python train.py --n_layer=11 --d_model=448 --n_head=7 --n_kv_head=7 --head_dim=64 --d_mlp=1792 --vocab_size=8618 --activation="gelu" --norm="layernorm" --norm_place="pre" --norm_eps=1e-05 --positions="rope" --rope_base=100000.0 --rope_fraction=0.25 --qk_norm=false --attn_scale=0.125 --bias="all" --tie_embeddings=false --parallel_block=true --init="trunc" --init_std_qkv=0.0229 --init_std_o=0.0 --init_std_up=0.0229 --init_std_down=0.0 --optimizer="ademamix" --lr=0.000406 --beta1=0.9 --weight_decay=0.99 --lr_head=0.00527 --grad_clip=1.0 --warmup_steps=431 --schedule="wsd" --decay_fraction=0.345 --decay_shape="pow" --final_lr_fraction=0.0 --batch_tokens=65536 --seq_len=1024 --doc_mask=true --train_tokens=448200000 --steps=6839 --dataset="wikipedia_en"
Each number is 128 + 32 x the weight over the matrix's rms, rounded and kept within 0 to 255. Layers, rows and columns count from 0. Numbers have three digits each.

# down: layer 6 MLP down (transposed), 1792x448, rms 0.0404, rows 892-919, columns 0-111
# up: layer 6 MLP up, 1792x448, rms 0.0442, rows 893-920, columns 0-111
down892:113130122120147127155131118102134097132089136134139120101121137162140097108107084130089150128108138152111198159142176119113140107092161130126049133173132141111133065127164086145190072155072159133141139150185114155154169152113150088099124143083120134179138135116109114162139120127147106119192143077114149161121148146122144151120111090096
up893:175087116132170137111121130114104133131081133136169146137169111103122112167095090137090125083150141135124162177049047151152092072140081053133167131105140189135126148132181091132209137102179130135119078064115117144156139107104124145112131140109100224205154101080120135114131081147155200083129131131082099178126169140175153222100130119161
down893:084187161163093130101097169127130153080165071163109127159128142070114140172124115067135152092134120136192093121124153127142131102135185158139126151134121115075184126169110118094122143127119121122158116111084148110173104123108094109163102100099102204124061079198112115173093185172152137141097115085195124172098128119139053045121154094172
up894:132162083135080120142144096133157156162130093116125164098160129127125134127098047104163096121103120136156150173131123160154105088091179112100133087109096119162079110090173183134143141077121110175109114089109125167077159139130208141131086119177139140109074119064112164082189134077105187095117104127141102100177138073135096080115173129140
down894:094149031171170091122134118155148110103101080170113136105142173137189172088148133119114095134109141085150133151205128185126030092068085130156165101135101204129111140127141085184134176113110150123096140108124141153113128172154065094155090081152141120138135117158160129089115122112147095130094147083099173169110114135089164133191163066124
up895:107091120064150112108206108137155051157170152164089091122073091114037167121172135107092097174093187172130182131076105135160128060176127088094083149119061185135155160118197196178064175155122092095109119145112142096107132119156163133149134131146133145156128101080159076144078144185096096147128139132119076136154073080127121143103140148108
down895:154147150143161195240157107189103123121162138123167080126123095111037097098085157139092112159117129187080097099082163161138099103096138136109144132179042094110148111079131159118114134124177178146137154141117112156118120222143121073105159140157139163180142128126090100187065110130121062165171142156156168071135132113085109167114136145106
up896:138130100125119126093144082152078115129184190157134114109168146123142145111158106144141127160076167147118107125104089093112128136199079142146153108177068115122140117078150121108175153137158087152122101075183129163173170104137125151161127149155118093121110111175220123086159171147152105113158111109018143138082138144086127189108115101165
down896:140118173078143175132119086147111147116091160132128133070174118169101143172098160160114163125151071101106121139065140078121117144127105075088144099115124169125124149170092091121061076132087123162112086132146141113150137131128126126107122155072163146085086184116090135159124075150139154132159101106119108139099166117126112106097140101124
up897:120185145120099081110115099082123074089114168134116132071158103099166143165144071176046226172169123091084191083077191130103156166154119144134072154096049077146140132094166078161120158141111122187098158113056111189134048119134186118116114114091182151175133132135113148131184167124109074102130088162113153116118139136128142121136171126162
down897:181140098156148140132153144132070193140115101166096124113157088128093109106140133132119155131093192132124092193111080131155120126117089158079111125148122079114099119129148131069137174132129100142131141124153110089102110112155151207119110164101126129169100204073206128105125112118119166140121075120141110138119113144134171123153175125151
up898:110171174081105105118129100151150159127110118146118056163218150131192120094137105030146146114153118142147118054188140110100133105106151128172127133135124106108073117109173102159127123109156143126149167092123147122148164147145139121140103137121157131145185112134142142137146156143178095062103140115138128114133140157174166151087140166123
down898:150089155142136123158139090107125101129136120103162153124127066153076096106117214131052155124103125158096156227149126145136106134154138144145147103129152166127145157144081149082124120119135110150164056114086141128122092189096120153086155087154119088155101098168122182127080104156128107200122109090044105141109090142127135098183142095088
up899:168123167114131092179160110151129141134161149140097112099159111128105110102111143116128187099102139132136140124133093170106111152113158085117135092141080130161146117155141159063078110112179156121102133137132108164095101132138129101090133123135149194136129113145128081119179148133133096121156104104112137176103172124138202161139131146164
down899:114112079121124136124108141086121134137148124097130128158105170161153158159202142148117124130132115139107132099155142083126136131180110127056136108136084104098158123106159122179175140109128137173157122144073157140154118125084087154160074128146172157133127084133167160103124089137111121140102125178113129097150103117120109140156166124104
up900:171154169066125166170177094122109143075052150159138153147099178085096158117136113099122161167095125054125178146090079143069091050098125127199037131166057149177126199154147129137158134142110125167151140175092185129120100118116139124137095196183112115130119106164179141124101141132153139129109121132099124153167203190131129107143151146126
down900:178119148122098131146123150165152103096121075152155152105110203146147086090079131170169172156130127132114127079090175105121143150138131117195137147133069117132149104116144167122145163131137134105172144127145113147165158086110078113174160172126115175128127063098128172136187103133106105138100094089137048108096109119155130065124127087140
up901:148115119147132148098107076118137110143084160106080163138167142036120131123127123093112127085140116163118151101135122163142142098095104107127108111132139247070125121084116137140169129134157162161107101104119142131148158123136066174117097104162184102189121098135086145081132165172117110073138102128144114106097162098108077104099108200118
down901:106106173067198105156159100158159165106140086112131123131081114152149124132112117178069130149108169065122118171125155165076129133165176170157137124109116026181179110127130104140120057135085115119093179099149156167104114108130189090103065150101128148110152066142137159104143088092078088181098100150100113093180130135120177195098109083153
up902:080114155097120095145168086090135099180089117089111158156152115165141160124127081139104115119181123140067173116202146137156140124175166172215091158121146134126121118140182129133120140125103141149138135088102119144126160132144178185136107155131089134118117110133135149153163123131144120106085171152089137155141128129119123093137147123099
down902:150148120153138150134155175104144106091164102151100108169114136152108137092114165114114114144113089156131165124114116111132100071135150114113158150064137065168121132143132102134100107163076139164131158104121124103146144130136132122155110141124129178092127129085075068117137138162108143161114112081120161134127115120125155155098136104111
up903:175142057132128123177146119118241081135138157112101165134129099165130139129195170100090138124164113115099162076101098170130099091096186103151140088123127158146121166113031130174134127097105113146101085089150110148163095107155106153086119166131165144150163102159105152094092157099177131136094147124099176153100103109133122121184096187158
down903:179185120055166148096190128143079094145105135128159121151150150139112143106138094116133199102108079136060079151150108076137137106120103083142113142131151137106132107177155130156111145123159089112142110171126128143123149153079140154151157175110131169096131136123113094114125139126056076155154119108095089143182108097113119109096160138079
up904:184135148090156166133147076161107098144122109126140132103126146124163105179149081148150144190110142070108127146157156145123072151105122169120172114122043119134090063170112153175076129076174121159138163093072154130112184139110217112103134153130182157143092106116127163044120082103123123062135114109099124168109105114091113142057123108106
down904:042087122096167162148133151108177139116082164142094060099131132145131134110096179103153092142163100101092080077140111120115093117111142044102107123119103153115188143153123158135134153119112154101126135133114132087133123163135122124108104093126110104141140058183077126127093081158114066176141121161132095130062123129158122091168219165111
up905:137136149107077118116115150148067074115146153174138087158162114102152130165166095112106217135127120132106093112114131170108160117132173176107170124129113132122055125072152138140100127141162121117124133104172123150135140180126055131105121178119112129083078111058106092130108175144135087097178156104106124147146096136149135143120117109155
down905:119073097158147133072162101085140105116103074117120112136085092118127110160069165137091134077145136119124145145107160137160099149074129074095132104182160117118151129158136116064148100111104153114158152139145176087172164179153104104059141073092099082143167100153128168121194114185165083140104122132101145091182144110106129168153061169169
up906:117159112089138100143108148081089156065134162122131104118090133125177117189126073164083116086153139134126105124154056142151158178093128120179112063176117158092083168181080107102160130137106156143111133220122074180164151109126138109026135129111126131192081091155125105145144153148134078100125156107120111129087105091070120147214080148156
down906:161113150199112149078158112090136138155108109097100118104159125105078112120074122164154154201118179114097153116157107108140137104137178135097147121097067153105089119130149099189166178128101146147125132074172146155120120101179139060136099161162100132075182105171135076106146141075132108129126125098147116099138135183108112122110152165136
up907:078137098132171174128102169130134126093095144165200135120211136126125151083148050103134130109151185168108112131112102160086169093109112100147114128121076172114124121166170161132140116151112110144151157140100147176131103131093118097115122178118109140154146122119105122124114138126184099130149101126097074122157104101097089180125124098181
down907:147166163122123142119156118060129102162106133104038037171120112097089178161161120182152077103169111080139158161127152135155102151140160143179152137131153135152152131134029117109069179148155160137155117177183094134102134147116073135110156121131124189093079052157137134079129086192186177138128140100101162107153152173125158096116140103132
up908:158109121114160114130159144039174125112128177143105168104122142103129163133150124168114139185120145098100161097126155100094097094121128177191104164136127063131125187116099100106132125172077124140131181135150108145126137112085103117139088148097102102206113100109185112133156135133132156166069157159126145155185139118108146147152146137190
down908:166158186159120162136122123150109137145143123089116157140147127104149129105127114135090062101094086120165145146126089122147151111131102102119146097108145142099179113107102114150078133075150174101106159136120107110128098129150121165111157123204124139139153153172073086134147115102089072077167132106091091083082152104094087154103119097099
up909:153146156056147129129166229134124128119128112120137128159116129150114142089162109153082109135141154137090054126176121161156116133169113143128128104088141106202103166123150127052108155136152183121060158044109156105151142120156146151132148136102121119131094101111131132113106091054098107138131157111170087153238139120109103131135128136179
down909:120174164115106082123096138126186148200123138120099112113155130106114123186134109140199145163124117142155108132125141111129161136122171112135087119127106122138137153129091135134119145169107167160185059151160048116103151095163092109085154103148156144119093177076117217128124172138104180117123067112113099167086153097106158075160087152133
up910:112169143099164090160154105161147158165138119134161157143136148145134151156129134133175106142122154149128134147052124136076101151120143117149187111100027119116109129170122127149124133135126160100114136092206147112090110103147200126129132114095104080097095116099156152144143104082050149157137118126114098121195199166097136173120139127223
down910:056125115111106060119063097109101165148133108112135144184168079150173152124138156128106135100122128134153104189167139191170148139156114110147087062140144117173135146130142189120105135125145139123158130118170095115140082129100114124127096155100153071109138132108140125143141117114093123137132093149110078100127082155155133137141078129159
up911:103152080084144155142118157112151134078127095103135163119102138116137144081109149086143154119161135095100110139031149134122097144091106137062118109131123161165160195150098089143122125087176117110151126116096113189131078111164104120107133142127130149142135107126171141106137167142110094090187128087127108133144133138070144145093116151168
down911:201183131124058113108159128119136084105166168165065146048149111076200100159158128197125115109086101118119135123144076115114131118100102104180141170142092155045148117129163165132116121169221144176142156160098099155170131132106066123075155150107117106165097160163126079169097080185173119124134110141104174153083112137109132137144139106110
up912:136154092143094110119090129094162162164147158095108132085128157130156136171074161069157130136140130100175135070143129133088098155167171169192122097068156080150085128156104160084098146148123128207131074115119081103123108157171148146134157171119127058113158125177131141070167154123093108119129114075119137126102109187120095146119162072145
down912:097113150155118124124190070134121146132087120097170121186145113107118121136135174147185116129112136108153129128122123188141116055108132107095089141168119186171093125097165123169102149142167110106139162162191087138106159135142113089114134085087122159110133168093128115222141135129138146089148145143101107145121194090086113172198076127095
up913:140102154176118131124156153150137092148106116158137156159135122110134132139133159100089138105165115100050117162118087182111176150171109123203115139155149133116058107104145102109123160147104103088181115132173130094149146148153138137106159088111124086182153097075174114088142133060175094084100098097131083112105110094195098114182109133125
down913:180149077097087093099089139090083207181161170097132144126168119103129138146104095162092113172081113126149149108172169124132131128076110142152080117145156166081071142119165134099102152119099149146105173101114085189176152125103145124141127127134125171120095160127094191135108171140171198131099120125140144136085119143069174071105127144177
up914:146120161092135148120068070096150111097176080122065117109175096060063127128178108131144131141124129152124111166168167199132163146106099127133159109068093179145104117135112154086173165140120106066075085090133177132104128120061137159113147158160153114090135107153111089149127168136103072149133141088133112123088179110127076146143086169167
down914:064121184110133160128113101109178094157112173041132131161130117136091162124171122156130116029106120085110152114146063129110069079130169074093110122168123172123157132140077128112160128047142098158118101066168108098163149144091145153161094150115121136154095093117087087133126082111117125150135152153121123095171208120154157094083111154161
up915:175118203105107137097113095115078141126132137071100113171138156123176135137135123139135086089144154089116086143129095153129145132099148130136119175124109106142079101135131085106128138106141125097091132109108100144132122181113152167148141152152160116167136106132115106135107155155124138115154128158096124102152138111126105092112156178110
down915:094131098089084129130138126124146092193117114156165164076100101134137101130140138077130162116110114163096167128122189084171134124151101110118123105148097125122118163160099131165125104154104156163146132130154094084156125159137090068058103076182096111102163178090167149131146148115131100118140174109147143154097132147078147131104099110131
up916:166126142114154098059098130149081103106083113151144124187149122103152151165072209165124130121121100074137121113133137069129094095131116074131050143101123183149160189166134152102136165109146181101119169134143173158087081114174150157134184117143142126138139062159136174143106119066107075158109063174140113118190126081087180078120202134169
down916:119047209108122208099128137116115159172068169187133154147159178146105156191160108093058034163070119149161110084167164176110068126170142187109091178142167134138085064152157133122121112097105107077133144114104176105109157114090152098218146057135188168109151161137124129084135081109108103099099120125108149181129061178088077096105132142108
up917:114130142155096116153107120121111108141064103150162139182134113072091118084096118105119062160121145151136138113078135070132092133159117133130073085103098130163176098087163124117124174121067080125108129139098107110132107119121148157112147143080113130158161128139100176174071077162097092116102107101147144109183123143151143057199116118147
down917:124163104095101120142114122138155130126163110132098157104093106103131119168176124162165125142180175102121142139139129114051146126133157123167115128077037120077077092114105162141100110157143155175153105123126140135087111157129136113069149127176156146101136122142133100136158124123117113162112145132141121099141157115135121166066081165114
up918:164156126063153091133149167091140157049144095115123047158153110084147127074142128125111138143184123129131154142139072105085145178197133132107156138107122111110119104134121181130135127088107075146186164133108127172088155119122127115090095148164098145125069101148170097101140196183118045140101109110103134136114139084157103158103116151128
down918:086163131136157137130068171093153138068128120102092076160114102089192111170192140105140104077100126158098127089163109107140063167175155135070116077142088117106114120103103059087112137138133162117109180127120132136193075088085159145112186135162135079097104169125180141113047119120131153107145061148186125094165065116202121103158134115165
up919:119118094067172147076134045074174131144103135140109145137123112158084105153167104109141104182160076189142108129100170126134127141172091125075108136128120094106167096160145085085121137132164171194095076188136152148113121073191090099133176112147147181087146107121138125145148188102146113142132094126153110123121199144141128197146092151173
down919:108082110112123130120124120141122103116099126151138122121129122157111131147136167169159112127141122130145051147087135132121136120135102082136133180150110162087148063163133153147129031110197117124137150177188112101194133120143103134148113127077160150137116158089115129119143087150119154094119173116153127126113119092087130182094135134100
up920:184148146068114130134164139118170083104182111140183103145181115108108148156088130142139098135097103158172160108174127142152147049142134118149085119080078157092133161166125142116153152084103150178102115121107151128116150108129159169082148119094109096140051126078120179090158135116151120074115073132138189115127109104110198122106111132115